Weights of a small GPT-style language model, trained from scratch on English Wikipedia.
Size: 16 layers, width 384, 3 heads of 128, MLP 1536 squared ReLU, vocabulary 16384, 85.3M parameters.
Architecture: rotary positions, hashed n-gram embeddings, skips across layers.
Training: a variant of Muon for these matrices, 9492 steps.
Each number is 500 + 40 x the weight over the matrix's rms, rounded and kept within 0 to 999. Layers, rows and columns count from 0. Numbers have three digits each.

# layer 9 attention query, 384x384, rms 0.0788, rows 370-383, columns 128-191
527541517476466557490507516559585469468454467495491560537498542512532523484466473485530525481551495464469509570485516483472553570478521480545528497511465547378498511550508544504588463491467497
457568460483493469469478472498453512441512507528472487535452478491504544482464494488607471491450525467578452558511512491474511482526556491610491450484483522488545544494504498455491471447490539
453517545469491495552489466543480416504460535473483520598551504487457520522487538536459518540527452507523533555526460497459496502505552407517462466574491550523576519552469432500531544513520515
492501561470538582521521517504660523397483442515456492530484477462584498473550451533573507502494448525584492545500479545502523510534486522477537504562430547526500505489522521483531469525484521
471554493522515488331564525528514467511473473471503515490494465533491437517478497428450498614519479392499548427516506558499494461497442481471500497484512495519527504527583456556448462521495494
480494496518534511484515496480514512520514538516545488447504465490415478504498471434535500573424461529545487506496410450470541511472498496491478500549580485517508548574514552501475568522468455
523442485476567431537506492459543501546482526452488524505540521526494546498498533434523516495474513431509504515511487493472518520536502551428523533533431489478458529552498496487481458554522507
496505562542521483585480484500446510542523488434463506475506434504509505526434570477568484469536444482485520427441508481501481520491476493469446470490567500492414523495556586484541473558498453
493560469476485495534487508495424559494450487532495509469535529429448518433504493496505494540524526511558550491376511484579507456559504495539456486597483443522471540539536511453476571439499509
563480486488477486483452486486509489488473485473484490529502483449472525531506519478498472454584494538481468511429472442473477573427500509552528614532535534436567524573461489571484502517457450
481528521556469531532465476504510553482387462536470423520430475519524456492485573482542442516456509538478561547525479500515451533512486459469527500507544525514493489513562452510537522505498453
453524472460537496479528512552525514457501568398445490524524521526544493488475558530466536450457511462537513519473469428424511536445515465519540378481495536441515545439453531475535485511481504
542519525518494398521523495503466465476470473451508542507455516429435549474495462462552461471442487481512488527546597466550561474549512516467514569535503490502635469510504538479492427526481449
527469480559492495528485490508572565441475480482459492535500473481441541479559475474533498447535489514559544540572536504472532507459519503495439486524530475558525527505494523446516485523461520
# layer 9 attention key, 384x384, rms 0.0783, rows 370-383, columns 128-191
526519568491440506471466510533560492528494440507463516584462507513463521551510477465523483548521517525460416564467526566494528457436473559513559475511562532501468518475515522455492527526514556
498466560441457451472491483467576473512457508499450463535457502510508512489501496418538507444474521549459473465495506619507556514416420466493452543502427502482564520520473561418411465463534454
510534522472517515473475506451583552479430485469548529553511491443474513526515527527486453452524540549523525487508504510501479522521510507532497561442457503508522509547457520535527495489471454
534509527452512501391478532483528594494476494487482560512510505480455439492512489512469505625488419493568444508564549529509513526426493516520585481494511512480502510473532440487524557485436539
540533421459568561477494580497518490415544477487489523462461446483473459521488505578428499523498452479517480441535528438576497448445483519455504482498508497454502486515599456492447461503521561
487518532462539506556507430504454441512433571467517510488496548515523597533427544554561454493451508494515496548484463558525491531496492488522497486552486552429382502492506529523516463456502415
544558529504430536524490538478477470545576532547526489468458509556524456591550537496449535477518515469533467505457473480511482506524530550503557401487573501551468524487507461507528485484497521
551509460446493497540456494436507474530575532526517465474543590474623516519487557506541501522512449466485504564516464515538476547539563497568479497483473496487511541473466517523593582496557535
505575468554463537469482501516485490584509435533571589459536450518392464499544441441547523478557494508519475483464481448518442491486495503481461489463456483462473519547493496471458461512452484
450558492524477451465490537483385546479510470509515483533400452478516482536531508491542458521480515514471488510571495496542458481478461526473509522558573516494484527511561507471484535494506491
521490495515494486448462553463434556507488483505525478468492459555504493478517477505547491466465493496480602498426429482531508431529503457519462510491514494500520533515513501503474560477530461
508531467481511462478546468565535499549441493589492515481475597521517495565450517480515508532443443534483483509465448501467492555388479500452557461535467463470566516517480492474567513569532519
447532613473551495557536455447540450463535479462506457456475464561409514477475526486438476468556464460484452521525522561485530502485465512409503602477503495498533555464456486478397440499464537
490482490556550571443503520478443541511462526428457523480441493497496486545496573500508489574497528555480537509493461509554434521505486487556487532483475562562484528465452475433442488527523470
# layer 9 attention value, 384x384, rms 0.0834, rows 256-348, columns 128-191
506476437540502445488516505476525496516571525487529527524543467471507546534466525482499553552466470487512512473503525451525483504578506480528471472465556547515520512484477509468480496491451572
463481492495469552520418516430454469516504489595468499498488441440493459479450460548505493477439456525595503464499507504470476514473466608461520512506599459502483500568448450552472512452478473
565541462457470437521541469527463506490635470473522504476558459503568457471488422420534507471467416509511462495565433451475518470525548482536531473488450539507550516542446525513481515558449494
466460439487449465526457499450534502477542443485476458542497482520499458502458573442474509507478541467477462464493503494455500526490574444465500494479471543458485503526464535467492524449518491
541452475545527504530486520477543521480484520541470487520408501496513551535472506503515490511498487561427486514440528453528455484490521538549446457545488492425525533487436518528494573568470535
534453435525490505508573506521522497489501434582472495571511490526470476504513495541516484515518508486421477508495405506474481476527503483528481459499478525491539496524491444465479497492501515
486479461448449461577541494516462460529497545489501480465564464552525492536529488507438491493503520459517524511530508579494499546532502558561451551528560506596503549578493494400474487597477532
459455412519536584525530443487457502477494506468541515480508510539455496492534492450510479449503480533542508492554492498495449515501519482411517551527446474528514503531541469451504508564440530
502481526478482391478529482546470556494513539543520519478511474556495501495482557522494514468471468503529483498487443492550388478504444430450477487543553500476577504542453495512528489539485483
542469505557511542474507501490466472528513469520398554478469497511477461505517505469437507510500508487430574499508497496480403518542493501516483488475473448512474491543518546511466498403517499
502489530492448524484528456509426453502578533439519562421485491487508528429534459484516484501485601529485490512468466499512504539508468549504502485547509500561486471481497438457505500548412494
533466454548488517534459598510473458475548537539480549480542442527463446531467530526497488499571500545502495481508565461447486494485436519464518506473486511485493548484481508510532450467411546
536484438495479562401490502507506464515502571514520518443487496517463513527562526515536502492464561553460477492504513483520433510516488564435443499543566486568505487461497503505510495473490486
491503476465508433485460474595505506532522522548513472585497477479473493487521427532449460493497499587560490517521474561539487518498541500504491521491505502496516495468498490515501484458469479
538430537531517545490583560480541464501491510531472484541482484517483520543543480447513512463483547484493534489547565554528512560475505517536526513497500543461507506478483502479403485505418524
469512495562575421561469524471504507576467513522574482459515458487514491529478460485479510513503559498416487487466513494550447461541515464469472586514508541457511513483471437462552517559503524
526523455579535492439471502492564499497446447449452480529524428512483535473540519567457506462505507510525527520521511548528500508502509462472504537465527551519498529524496521446465515529533502
453495431415486464541470414579508499561552461501566472511519512481516491562443516479512482473509581489497542506557533464515554495515519449537441472544526541420540444486503536473529440542477493
449553494490469519483542488499502501512556470526526469442503521510444491489533488583525501548526473514538410495477544446513586460443475481516389499477547555495521473492480503454488454521500475
491498495523469493544523518533473442560491532532473516497493521523501446474553544528481479477465488492567487466510480479431499546442555551490520449563533559470490515536440477403486420450484503
483497567477492451471547471512545470519526528580439495525479449483491533483548565510496546445537507542548536563530519473523604501521497504487576447473502455516502509508449503483527449443462491
486458483519502509537477523384577402523465474536455434413453427508527344552517550478511496479538492467427503422545518456542542493526520570469537431484520521511481533533421559492504487487532515
498430552459525451521575473538503530483544512482480559537533463531555468528548459476489497531547521515530491468530512527526496436530485523546478515423479550534479509448542577519557491560520535
513505504523554476425571437479461462514501573442498525479505522545570574452549518504507520517477497517555511522475501544570448500525505528516508550479507479492540447448495476574509499597510487
522570483454548513456504433546523521508572481434558517542500471473500488494416497489590461455510470489506523468614460462449456483488473418502392486472459474507495542548502492464508442454505514
593438498494536526530463568475487477521489491569560533453541572501488526550507509494498514552494440529544468581525522523545459499501521475517504486517466510518521463428582535492482539571478470
503522428530493476557514475514535440483521479545542498474520466440476477495520501446515522466531499448432438447517481488570505445467518501458494525456418490479473453438448479548495489463484517
500480533521422500536442482579477542518563531517509475454461459492527438472489544525492514445467455564538455496454507486532577483507531507509452402532551499539519529538480505452454466427539522
548453519531499463460448490518518540520507529544574494474458528479489534493541480488494508484514539565439533511445542491569554520549474481555522484478495505437538492545553460431468502498527506
484494511485544577560529553479528558482532543528491483515538531568490465536511483526516517519454523407472492549486443520519480533526409554547527490514468501478517508488513460534522469548508503
531501543541520444514461555440502490467462485517512508493452441546503506375477521484478495504463509553520446463497559555510490519504578486453509437480507557451501449627501519492512465441478468
452533507533503559481500514451540547562499514483528523432505531524508497510514502498457533484480520531499490485523462476511493548478493463454531497491475525490491511453538517492528482441481483
471506407484540523550523485493519512424467481451480483514503422525467489420497459503537556514515520522464562492499512530516514451465472482426551511527475495427444527501480546487526518488555539
472477522468484463490472466420449494463509506554531491506512493462518549485492476507540502492503436423499493530553481442491537532573526483469435405458448498462500497511491494450501500497453586
481452498480509538499409523502560497510524569638462459506557447506528573472452554554466501511520444417499410473478452493482529505429524463491454535510488556484481446497493504524531539494534533
553500535499477438477553485496547527465445473531459514419496505477516544523556528508491482526459463494549506547452462468451532514544510475447480419453491524453556531477437526461500482516533481
481532596552481521509483429515509487481468551557469588564463497510434519480562493489532487459503494512539506531531531512537541501540559475540475541513459497424494518541500477519449543483462500
513513415488497544497537566499448577553578535492486460512511454540533538472585466572506447518476488487488472465514560528478501479508478569558585516462466515550460476555512540529497516395522501
420573511464497436505528521477396506533568515533468492494510559532495469463540496513548556491546494493457542537521509528429530541483475495494566507548562497495480527516488451413497476579461512
496468508515546496511489390463485481529482485543533450482457407531533489446508510515533490443537526473527479500498504536510414494569472490507487482432513552483502512480502500480539499555475501
497479497402459476412592488502509485558457467551502545549523580518497617454495467485523464445507543423485517480569483504447514434560480458491490499455468535474499546481499469554543505584482571
508477511511466461503478530472512511514542477544530457454463498478480495527471517492528486497541497490456507556544463414410528492557535409507455507486539476498476587417487558572539473622518513
531419519470479564516478424470452500498513446550521532455550464550489523462483509532481476518473521496464487547490509456451453521502546528519573494459536487571530486513538463479500506441469479
437499492491535415472617489478516443563450507512446479522514514521477526558534457493510526508473405454430540536489453512543534502516491482491464509514463528477557515540495535499495525521481503
508509527470453483582511528475487480522497500505453558491539549492466519518517528518512527561480442524544539478494453488488560565484578524551498557488531520464599486533497482521533509510535508
424488477482469546500552448517453481547438503480520488460424508564464535507525486492469474449567502503494495494535542581587496499516509440571530510470485515459547493478533584601555502517490490
489508519558507482450497427520421495494505486518542473446474468507458486522534464516517531471569549538467476476487416506513482605474448527446427454448442544465547497576453503464413509446534508
457528526483453498503450493478489491472524527472525550591439478508412534537514522544518517473494512482523449500492538494545497568466456519476465504544521539530531421447465489546592497491479516
473460418540510511451490484536518458508523508471512507453462443471509524518530465537484516495478495550545504507495470461481550491482479441484531502411410448415533554473538506557419495529435573
464484553479445517528527557447477531459484437514472449450556421491493528512479487528539521466555449496494531559536469476552456459428466468487491409548582491534479528440479497548493491530448476
493521522521404510539511493523492550477548505510498511556481533450482505539528489502427477509516457506483532519461501507597569466470486518461527480486522581438579456467447514471514494492526497
548495450503495484511511536528502556460519479509483543476518546468501503506568477485487529511531535509515490532508502521475524536465510461398502457528520462501588515521448490584504476488531479
477455567495457480496505485479505481595485484551529493524476500460502502552536441498497498505500500474448485490457493473479462526506489411469424474485523529475575435531511498496492510555409430
531450545523395498485513464502558475496525496536526450508611441485465425482428489472506508537536466477501525576416517499495490501518478554549529494493555568545558516498529491497557431468480510
488501528507410465563560513453494545508431456533556435456516496502468454475508465460496486462499480460421484495478507479463480486549500475502500491525507509472531495470525549456436494506487479
520505497518510507521534501541539472463464477499523498500524494557470438492527529511530522519512477520523514518479465485439559527511561493433486457570513489544473551477476491546554476520484491
463490544472508530536476452455577489522421505528520459465504479536497566478497424571499524500515501513525526503531448414523505527517526531486510441488491519517514494468508541509504440542551510
525520580493474563558545513431496480443540553468469449498528495471469504523537456514509530479488582471485495482469491515467508495478527579568517473528511500543562531560476544557472448484556523
518552509467522495431527488591586442540438517431453476492462561437497531526478461432496495540481510581545511497509539502576524470536561556436533538463477466523509502456547595502534523491601563
512517494533524449529546552478524594392534479475457553505467501504506458496506514488484529450472544442507517469520572537423486533384497520512542426558494518441489514560533428487502563507452461
521514368443472530491512451482506543413492453473424469533499541515534550498499511431493454485492577587502479471486518476501612579439483521506415516470501521535482520522507498539510506372479536
565487461479485475452460491538551548515481500510510496515479510504496474483483509504520499495486481530515560475466557472447499462478482466542502576481544461443449552459460436522443484503451508
543462543526495497481510519472516505561467498593542438559524487548440500522435536420517519489467425513574519488511571549508524459521465568544533556526491567528527494585547496488550440589463508
573517534539551536506567548504527514477478477532492580489483559521539448497507472483523519528510487437526486543522448499437549534478487565495530510505528496433464481548501467488517445476413475
496582458547566477432470461501490516583542555451515500492544520500451581449507527456524512479512444461539418511525548499577503495533521512422496530509543484538453564479572510453537484479508438
514553523486442505530527462524540502470498457521507533506485541530474493483520471528465468531471528500545552563485487471496481531472523523452612575442476508481473507432473429487523507465532469
541485478478491452465493459498508570560532501529496520456490496537517453513533556500466526505491544482485443474486448491461487498410600515488450520544606511513516540524550486509498530454499488
464474472515425512491508551494499463488551509529491492538445529492480558524472575465481516536466522608546480422463401468535427472541517520492405500455531582504547523467545472441490563489495439
491499459568511552507497444467504503500512479494469465525510476465471543443505502453485531496490492528541468497535493554430470542507489513525492478506479519478494554502409481497474475449491550
495481529519525549474437412457481481558467474539459520461493509499481449455505494409470482554524524568478529495468504485476536512569406527640413536492451458495485480546459466508501444517525489
470522559456473497471495464523461579516479561565484523573481589519484492509501518429529455500499509497485510472533540538567522527481441473569566491493469500495414521580512491445494526539444515
478507504549487481410515466490517469491504484451523483478440522478429491488490475533458459460497455529553582503542535553457567501525551510528513515468498592465473516444552538472476491492490486
481494502508579583512495530490496423519552524500513465511546534516527543512517509466487473425513512431515546531467554526485465561493505613580505453402525467506520523579467529505476532490522498
550506496484501534561597508519448460559489429597543524493551381592551439484443490516447506526511510513511515460502437442528529450496509421452491467481481458510472581450549449468495487485542506
544577479480545621510485449534512592500517467481510462474499438546524514502474514500452450476494510503507514525475517466504484579381589444484485459497571494502551525561493557535534453495479493
530518527468498466492479563527506560491520498476457448524476463449486451517532478512482535536538509496431493514526501478534482538564436521493491500498529448443488521446482454576505571547486516
541476544447506471515526535466431499490509524473511606422492479448550493508555579496545499470532432446504493509515427467492442534582484467496527486528498467521529519502512524447545494522481508
479548545531516468481479516570496430532477508511480496533517571526479546526513492562484431491505471446539486509506485476507540537485499532553483517531553484532491546516540545546477486530571535
493559555501556420530438504445481535482547454495542497492521560524488506499505384545497478518466472550506487545509521486473566506445437542517564533527517510516475533443490586450494562499558512
479443508546529478483441518449485474564474496484480421507524539481491460519521522499520541505475529489510541460496494499549510504513540557541524505446476508523500442431522496498456460558518488
491524443478451565523574551490488442506455481493512519506455490551475523487470526462549519459493573456452507497502477472462448515552497522442418494575486495519486522523409482458499476421473506
489531521485443520558507489524501514489526476555424448500505521483508448567455605527499513537481447470517508516497487525488459477432494414502524472487468543523459527503462553441517438403540488
543467480411499487541465452494458478529487528497444501491439515467565490479441471450476523496545400594528510453518544466493436473518498518558512534486551469486481461532536493572549479467540502
506463426544543485508465510494498467399426518542485458551498541499526519475481571455480463413459470484544586434518517540529485572522469569496457533475492526421505499488538513569516491518457521
499495498460552449571457428556470445577504499479467454541542473522505433505443474543512434504507505427494481493481485496517512455539459584436459457456497506462480480478488515505524542474554496
467481544472528421489537484544544457557495501511530435532486448499569476526514473464505463497461519451522572523569472540510523464489544524464513477436492467488479473511549435527583457499494506
511509504483542420429500537536513515492477512503543500483488572512530498530495512488522528473518598470486464505416475592506486481542525499502519542530461431513523509480463467407557513476543509
425504505494509483534431500465517394510515520473494485485485482476540455498471480506500476494490464503468465469515472506466447491564520514469539497509473482572492500464526491498451540510582511
532465483478544478511460552476505483449438466547452581447473528499531443487498497528494529503494501560481539521509421484554437529499482472514530439447454522509479532442495504545466495523541466
490509508498510544490432574474487473454465522509480584535532461468499549472439481440454515490498589545520532500514509499471517506498459481459549502522538462514499469585517485533449514452480506
563515476510497498467542481491516519567439507434533608570506435476547516490492513464510431468453485503510498486531490528495522507465503447470506486550491525500548520457471434434520509419477497
498505485518452544522472493493475480522546521389520504503516488500497491498473522483527507524472527515473478454528487490449439568449523445546497475481576522527478511532529443451535484546518489
473490566478491505503532551461482542407499502478497433517484533500479470433534475562449467459476537522522527454540577536479453538477482510512525486529555533543470494461517520495531485553505441
# layer 9 attention output (transposed), 384x384, rms 0.0791, rows 256-348, columns 128-191
493516569521509433498554503520500487457443561543472526512433616548554500477533487553585517541540475432583501468440482492518534501496525511480483484486514464470484476611514462486582479452586470
539474489483527528458510496474487514483560474472540427483519506495476508545503507494541428377539509531464486538455513491484506502485518471489496507492418466504500498470482575457438554505526472
572469479531487502447479527536558470531502467512462494453551534501488525493482526446434465512522512545509626537452480549491534559510568511492487489491522513534547500504508516501464484480640554
530524575525517559437551484456456477441491502451528526553554494487460496495565484521488511473573494427517474561495547453470496532479493515484490482538489580497525576533498537521530503440450513
522566458501541482456574529443522618490506413580579442475526532587447437542548456451516457518510523550453427484532500534453472514497492517522528517495547433627443438488466507440513532457454518
477487466546520501504585512553451532478573505449504481511524490522472594432564445501507562481471538507515519518545490513464467508533517486493440528459478415541468487507538555536450501465475508
501504511541502516559445449511533544420501478550511482549544501513464500532517485524544442531494537554454487464466502523406455557473519492486493403511460529625436538509521539558501524533520473
465485550493473438458486567544508543504488477559552437491442493488510560505472550509467390482499478464513477595503471533525549516559477522523541496528526503606534518531564444436482490470524455
524492526474473580472490475547539533532468512546427500531383505553527519516525526466490535462466492492487479501502488478549553501519518493605560522526466473534474517451484506470475495454513536
596486440472513441544495501493493547480492497492542495542501518590488509538447509570537431498527562508569483460431435479524537505461510478467494534462547516478495484425434402503453532558574443
537519550521478501489576519492605474502482496560448478514590454530550488538511519430470499499517488544467503429470477562476469455513563447491499471490506503549479471476515499498526511502558502
448423497473504459566501489539508544491464490513485553502469490471488468533496566498482547509499533447482494493482450573450518482523515489478475519576457465513425514526488487528464543483502508
430584477447550501535513518506545469532467480594467575502511480535561530526486546514544562446502524477509544595548502519484496540494458514587528540517482461456549478507505436497491555448539506
446544530501546586476527485446507484482522532523467546503596461541476456510523455462471479491434465442551477504489551510523482457462463523514441440478516510540531479478516435493562518467542418
485580532558506486429490569511543510505504491500506515480571384483558416571514538499466464473547430509543428468383474518488521486504541527484548518461560430533573564519546417578522467449490571
471471515443526474471502461514491481498500478553543491458481472495475508493484481490428533479548450453554449588508468486509499510504478528581494462503451479476499483585459510520502519535510540
534542486456517531549496441524498487500534504538507540511492560549491531535558533484515481552541502439539490509566472523439624497449499519419534497543515464474563514564516374503498443443561500
441479547436537518492474484474561462411467487500445485489489462522432501378548461517486458505558409455470502516442573503464521430480524461400522475540465468481483490513499530558532484472493504
458478542524463470520473449469546496512485494501476521487508530392507454447507520445543555486496491547515540539455527529502434442507446482555458518464570461469507565515556565524544522533558551
502482551520492467521502509428536528537488401507534518524489506441531506503555494484437509545576548514539522439524564503504518487442571505521556467437511442463517508449417494508526560492596429
543473516510521529522462466427561495460476589534495449496467526479488440484417469434506534503447501490449441436517473476511546522537524472436474414540480454451429501482500499509533567501484468
493453460582513532489530503505552534500518472508569487536521487486468452539479495487496466456506474593514416599439570548490534529518439430487442533502483551484497506592546499532559486462434490
540526509499508502512453465492505524466456548477484407555538561495506520513542455500417518530466479431511454505490475469513449533542534543508391549520508501468473520535506489501565477481455449
545524466512402503430490515491513460510488560485498408483534525492424523540472649488479493467502477472481454529500517477509473439532566463527436461460509503527579401504523553504498527522529525
500485473539592456470494444480446488523449498517474435543438448486503499509561459507431500428382526440490520455516523481468486504535473598489514535524526504548536462482418459482509511589455525
427543526505480484559567481541498488535501513537476469453547562535510497466523510456505506449492533592497475525497446487536503543477450486552561435546398508406510473492534440522544490560532563
496504575547536517470519470555557551484441433476442478456547496496522514441480514535538529476516510568475497553532521461467528579527462504438511537545465551457501526496549478495462461502452440
505528489493600558535595585443530451564468452595487547558482608476457544480476399506447531521492583520425534521464548468504489590533518472458466590489385500451413541568450595454490511518441491
538509498590518503511529497477488495545528493443440504516447494493477412488496464451489531533508376491509493482524447462556499514570505521477468541507524450496495524409467403568560553483491460
578524594527542507560518413457473494574445510496511492447492528501502464506537539515505566588501458501458467504503450443457463502532585510501457494542624501513518461483496507462505447468471493
485517458526480463515520501561549483485443558547551468447506578482510467481525536543536494547461554465514506520462476480501495462466494541463491535582467531443478524500433473494521572461544418
483422537496522427462441437512512521534492454582497517506485510497480430558544508447492492477562460503518539522508475543561466463532583500548544506454510481513530504548526486482436544516547491
509494446469521489496468524512443426505445486569498506504511447501478522501452488471488554488498560509478531541499490491490503470480565578496441479545542513478491526557491473415448524492532497
519445419530525471540525505491392540484492514483510479476461485531526506502512542507485526498448476536554537481467524564470507489577516477498448557568529491550530550498547470521482525440532531
551512512458530417510516485467515508449513515494484455422450487574536510534505463548522499495477552523497474491463556440554507400517469570500513515510466478544525478566464452454510527528475470
472506442522440541569527514446494570492488453493570501501494522580518549496493480540483501517504469498491490515496460429489506495428547511624555504545473492412391478469489459511400528456463490
477445451489470513529502579580467465385502468474520439505540503527486529474475446415519464541513496503541509557489465471564480482508550475521432486528572449490536550443458533525593491514497416
499448474488564551487429463524523493484551457499574513523488636525593462554446424548445533461548509541490463454511426541557467542482538443474503543534492470488468502561547515494410574486535453
488487412515501445490517458501543458585506504505535592475456478484488519523468516500473533514499464478494576461497467504455478548550503516479439510502556451458446524499481414510519480497544504
569566540555446457527470455554526555488554511521516494501469503486495570548490421467460505464512421511497513560478492461482495466509451527479479533513550569501534518530462508442493474493515505
528484495546488500489429533493464516434508491559519419450477443493529502513509511473462472495519499416516522449494510512529557487528522450460514541478564413533459423462564462479564477450454440
468517506497510489581486440474453424445500469518576475495474481486521540539594543566508519512472443530565512514614460477516490494510546490434566543491521549517497526517522512461496472463513513
514487510533569453572491490507581542542552491498401552529428528443526581542515511504521432519541528528496589549522412484524481452485526503473515581566490526482480482499542471508474496482443566
511455500546532506494459484492527493434524458509591504558481500507485492547504473520491477556478540493495542488500479465470514521491450380530525459442554514540467542478518506554553476496582545
547534557499529436489558487455503498533527522493510531564587472519507559472535497505525509536422553483487507514558462485508496455463523460529551444485492440561455478461492563527508499448508501
495471560465452461505462476547518498488507475510525365488493510480510515458479500494538544511538492543430566457455492480441477536404486538460499569480549424521448561461486493479559449505534443
476533403534513550493511504485514511562568467461513522581524481488410479496400568476546541540509434482516468505489487497502481490488543445514540494534560516550561578478501453517448542487438500
451480563524467523505498474490486566473451484522498468498531438532525406471524566444514534541502529554532529534451490571436522510434487467518488575523406490534428478481477560429475586467493474
486500556512491446531481484491460506499539455578464483512443520463531526511482544516480554495473519439496496492504518553562490525519516539492451459519507532523496478559546445477567519497607583
525530463430506504504434558566439482489495548527567550506482475498473518576514443539479522485482466604505526431486524519486487520476456477508522550497485402558502415488463513497499462397456563
513539522422468490534481491422524482532465486495438571543456537569464405500493506423521473511389502474488510456430522545511490424480486444483452539463548523544554575468542481503441496538456511
456446532477521553498504481497478523519471567590453433500526476538431485485458568553518492463446454475522600529513519525447509555579559511497539508461519513481413422548536523417550540482519499
527541554563483436498463486454517490464494496448563506478474508500504495474461506424502447546447508539494483520474520527497585463485514504507507576572481489619453595450548576536485528458501482
506470521485541561470480517484576435572505475494538479506491523473525533585537480535453505431461486514520569435484479511499552534567501463544527429504442443490510515412419449550534508482593545
493567472493540566501568496579536512514494552495530551508553540510520501494471485504483474541462551554501519435485451507484543536418484483411446487495480560527502479486502465525567466476492528
516523480483517418522413460449464513569484513477449430552489591510541551490514409523440519585534539480441516482527474476457475551469525531474496493504483533574513540433468523436449456486446522
543479516478456499492490557519427528517477473471529506568493478460414552476473531513500458510543455524554526557556502584449545443466530427464546559461546471510567517499488533512496525517518518
538506571498497530489509511524498553524461555478492425530497446482477459486458487470556486594527438517557535503453522525561498518513442457474436517423480465565467523449477501530483443487517534
445477475498594517467476522478438511459518478552450416495573444499545473539501492481547539520493575504462501466383488497528496489521450487463568464494449493494529559559521490524550551518528478
615447458496575470409500471595471513560456495554480534542374448514424502513488519496517503486475510524477405479531435499565510467479451554484472476506535503505485482451537545525504552427488493
507562549574440489473513418518561445504468530578525548498486477467538471603532456530507559534499490470454494615450485551486515436562500495464604487524513560453448517445497508483445532475504408
510456502528462572488485494504476513453528461533447511564477491498514417506508494486473459514528476511524536520503424506429466472451529400543443530498533507467547420463535494443502521457534495
535535497519477442537446538489469520546540549485455509517454497583489464557588450572510479494491567536482560496481426504481482552441447544501535470425492428567514483439482425547541517507542460
469585507445539500472489563505494480642451523469472474450590577546551544467447488468444475479572509497521443499512528474531504509545508474586426506447555357558513535535476561524520538514536529
479554496479491526589539520410489529445474513498499466546431490430546485530551531502454504520487511509420451518451527501517479514519486545427454513415461437517557510509434553479477536568502499
496395556521517464470496479453453517537513457521480537503531511573470484449502486550466517512501507543536513541540437537507447502449475445469447418471485406532482550518508527455467480470522567
523501595497512543537486421496583474491479541443465464491521554536515532468476469499422526520418525523539513483471451523533409459466444542536496515502503527522547516456460465516443518447493491
548476557519492477468499413484515560490522454493509543537527558527486516464555470567514513498526479498408541527543492526490471495491532502557499499531464514544480479574492560505399490487519502
426578538513479502540443515510432454518466458497554469538518522472488574460426476467527481502477367474468487526557505501549554500527519498499543481462502482504465503475468518551480468525469516
485503516552510543483500492479494550503528515451526455492456535566502476493554535480568507540534478407444477553496457464499472499519443475487509556548507527542494444440533488528512521525458452
642515515537435537471526444583470487477498541482490484514527481503505428563494471468563547482523537527458452489466527534457426463527529492386462454481516543544515502478546525468508587450511458
498431450554482436536497484510515510449524542511520548512474575514577510515541551541502524478557416472417458566497461483507558464474446460466563569571503492510505527558445402525504451591470570
421543486514473515521496494449573508501432501504513495448566542507534460520486519470490514499554447497528526423516491504448490534507479373468526580417486492541453514549511471520485515409410510
500408475513496469533503440449556452474550439542509488513437496422482592599515463572501461445484562464494530491503530418532534507504464537482519511541514494533458475505494479512500550514484486
467574486493513516483525532460514498457513474542487539460485530461435430492565396533491467509470425470504438484471551456562465515409508538512526465407473450518499527478475506449492491459519538
498512466528509574489510494462433535482487445423453478482516453507555519489476534430499458528478504533516509528508460536513491438469476538520484497494491520543512472579473544461482478447525525
479443428515483382490530482441596443490548492544447527519437538482506415455511552496481493454476465484520447541472566477420484478487466411505419517547569533535486517424465507536483479454549510
564479515513487498560556471519511534532438477470452432501468405502536495548494508509516560534501505487477478540543528504460555488471532528551492472535580490474552535430430505476522482465461490
533504492509555512490527556528451554521451511509521489506482495545450501595468485504458575476460520485499534519457531522463508472530602572457527511526485535535498513506510487558511526530482483
523452501514496544500478521531493504546509557456491495448515516464537479542491549529500474526498486480501496511484532553455485494468459544521534508469538529462466460540527460532518486507535446
485479516448509504577458556494472490472428509453491543502453428460487455472544507588510512495482474504490464462438560547519508548474446521519567464482440527517494459537495431490493483484481480
500506552559472554477501443478542553503514458485491526508504435540480605506517438496527454492500541496529465414499498477477513520423447576530542440498563476523553472411489447508494481490495482
501573522515494540405505482528566510481492581532540555516448513545468428438486512535513450463547572548557572543533459484419518515561450513527567468494455455514452441538518514509504589534499491
542515559464514510552509439438519570541504600513512479556547489498482478492517463494494511521544511490502430630452524498529542502473459461532445447473528499518574482464485479490539418450496466
499497518487571493503454444466450464411473519513509521524514512460549513512469511509524590473561541448536505412505492474466467513447585523474465526507465517503526437528479518458489510537489431
520489460477401421515488438501536467471551556437508550423496517490479567529476370503494507504540465546424492523531548555496438531474513514431506545557499484549482521545498533485506483473454515
539460469521479497626497598466470554540481495497533498492519440542478507504551522482492468461479513514446550495572549411519493475525493564465459580542511388479549442497478472440530510463422500
491506507503461526488595474573572550492468474528561465526486520503503490511573515447495521456439491466543552441463555506511566455484459491525511506524521449515491523547492553489542477515471512
470492556481535511460474425559436522498474453488496381490532568458521550500493519472483501423578550455523475445472475522584548471506410535466506488486495491492518455536569533459528526533377463
504499527558426545457558458400473550505543447525574444418515490503523483485512445479599511550459549403474506505500498481539499429488510524524460519569428466478488524491461558524520483449438442
532541546531475469499433505492530513444544495410480446421519491515447453474529522554465547507501564498546524546475495473513618545541476487471546437480493527546581478524575518509537534511478502
563575454479528415500453483467462508477480438445451461533407499486479499539550497489528467561471548528543483490518534506587503465531503534513506548502444462473501483527526573521497551469505507
462521560497465499454518470491501490531462519489495470468479463488536463627574615452518399520480534462511516512492581514547528459419517510513491538533580479481521487519509477510508524478518495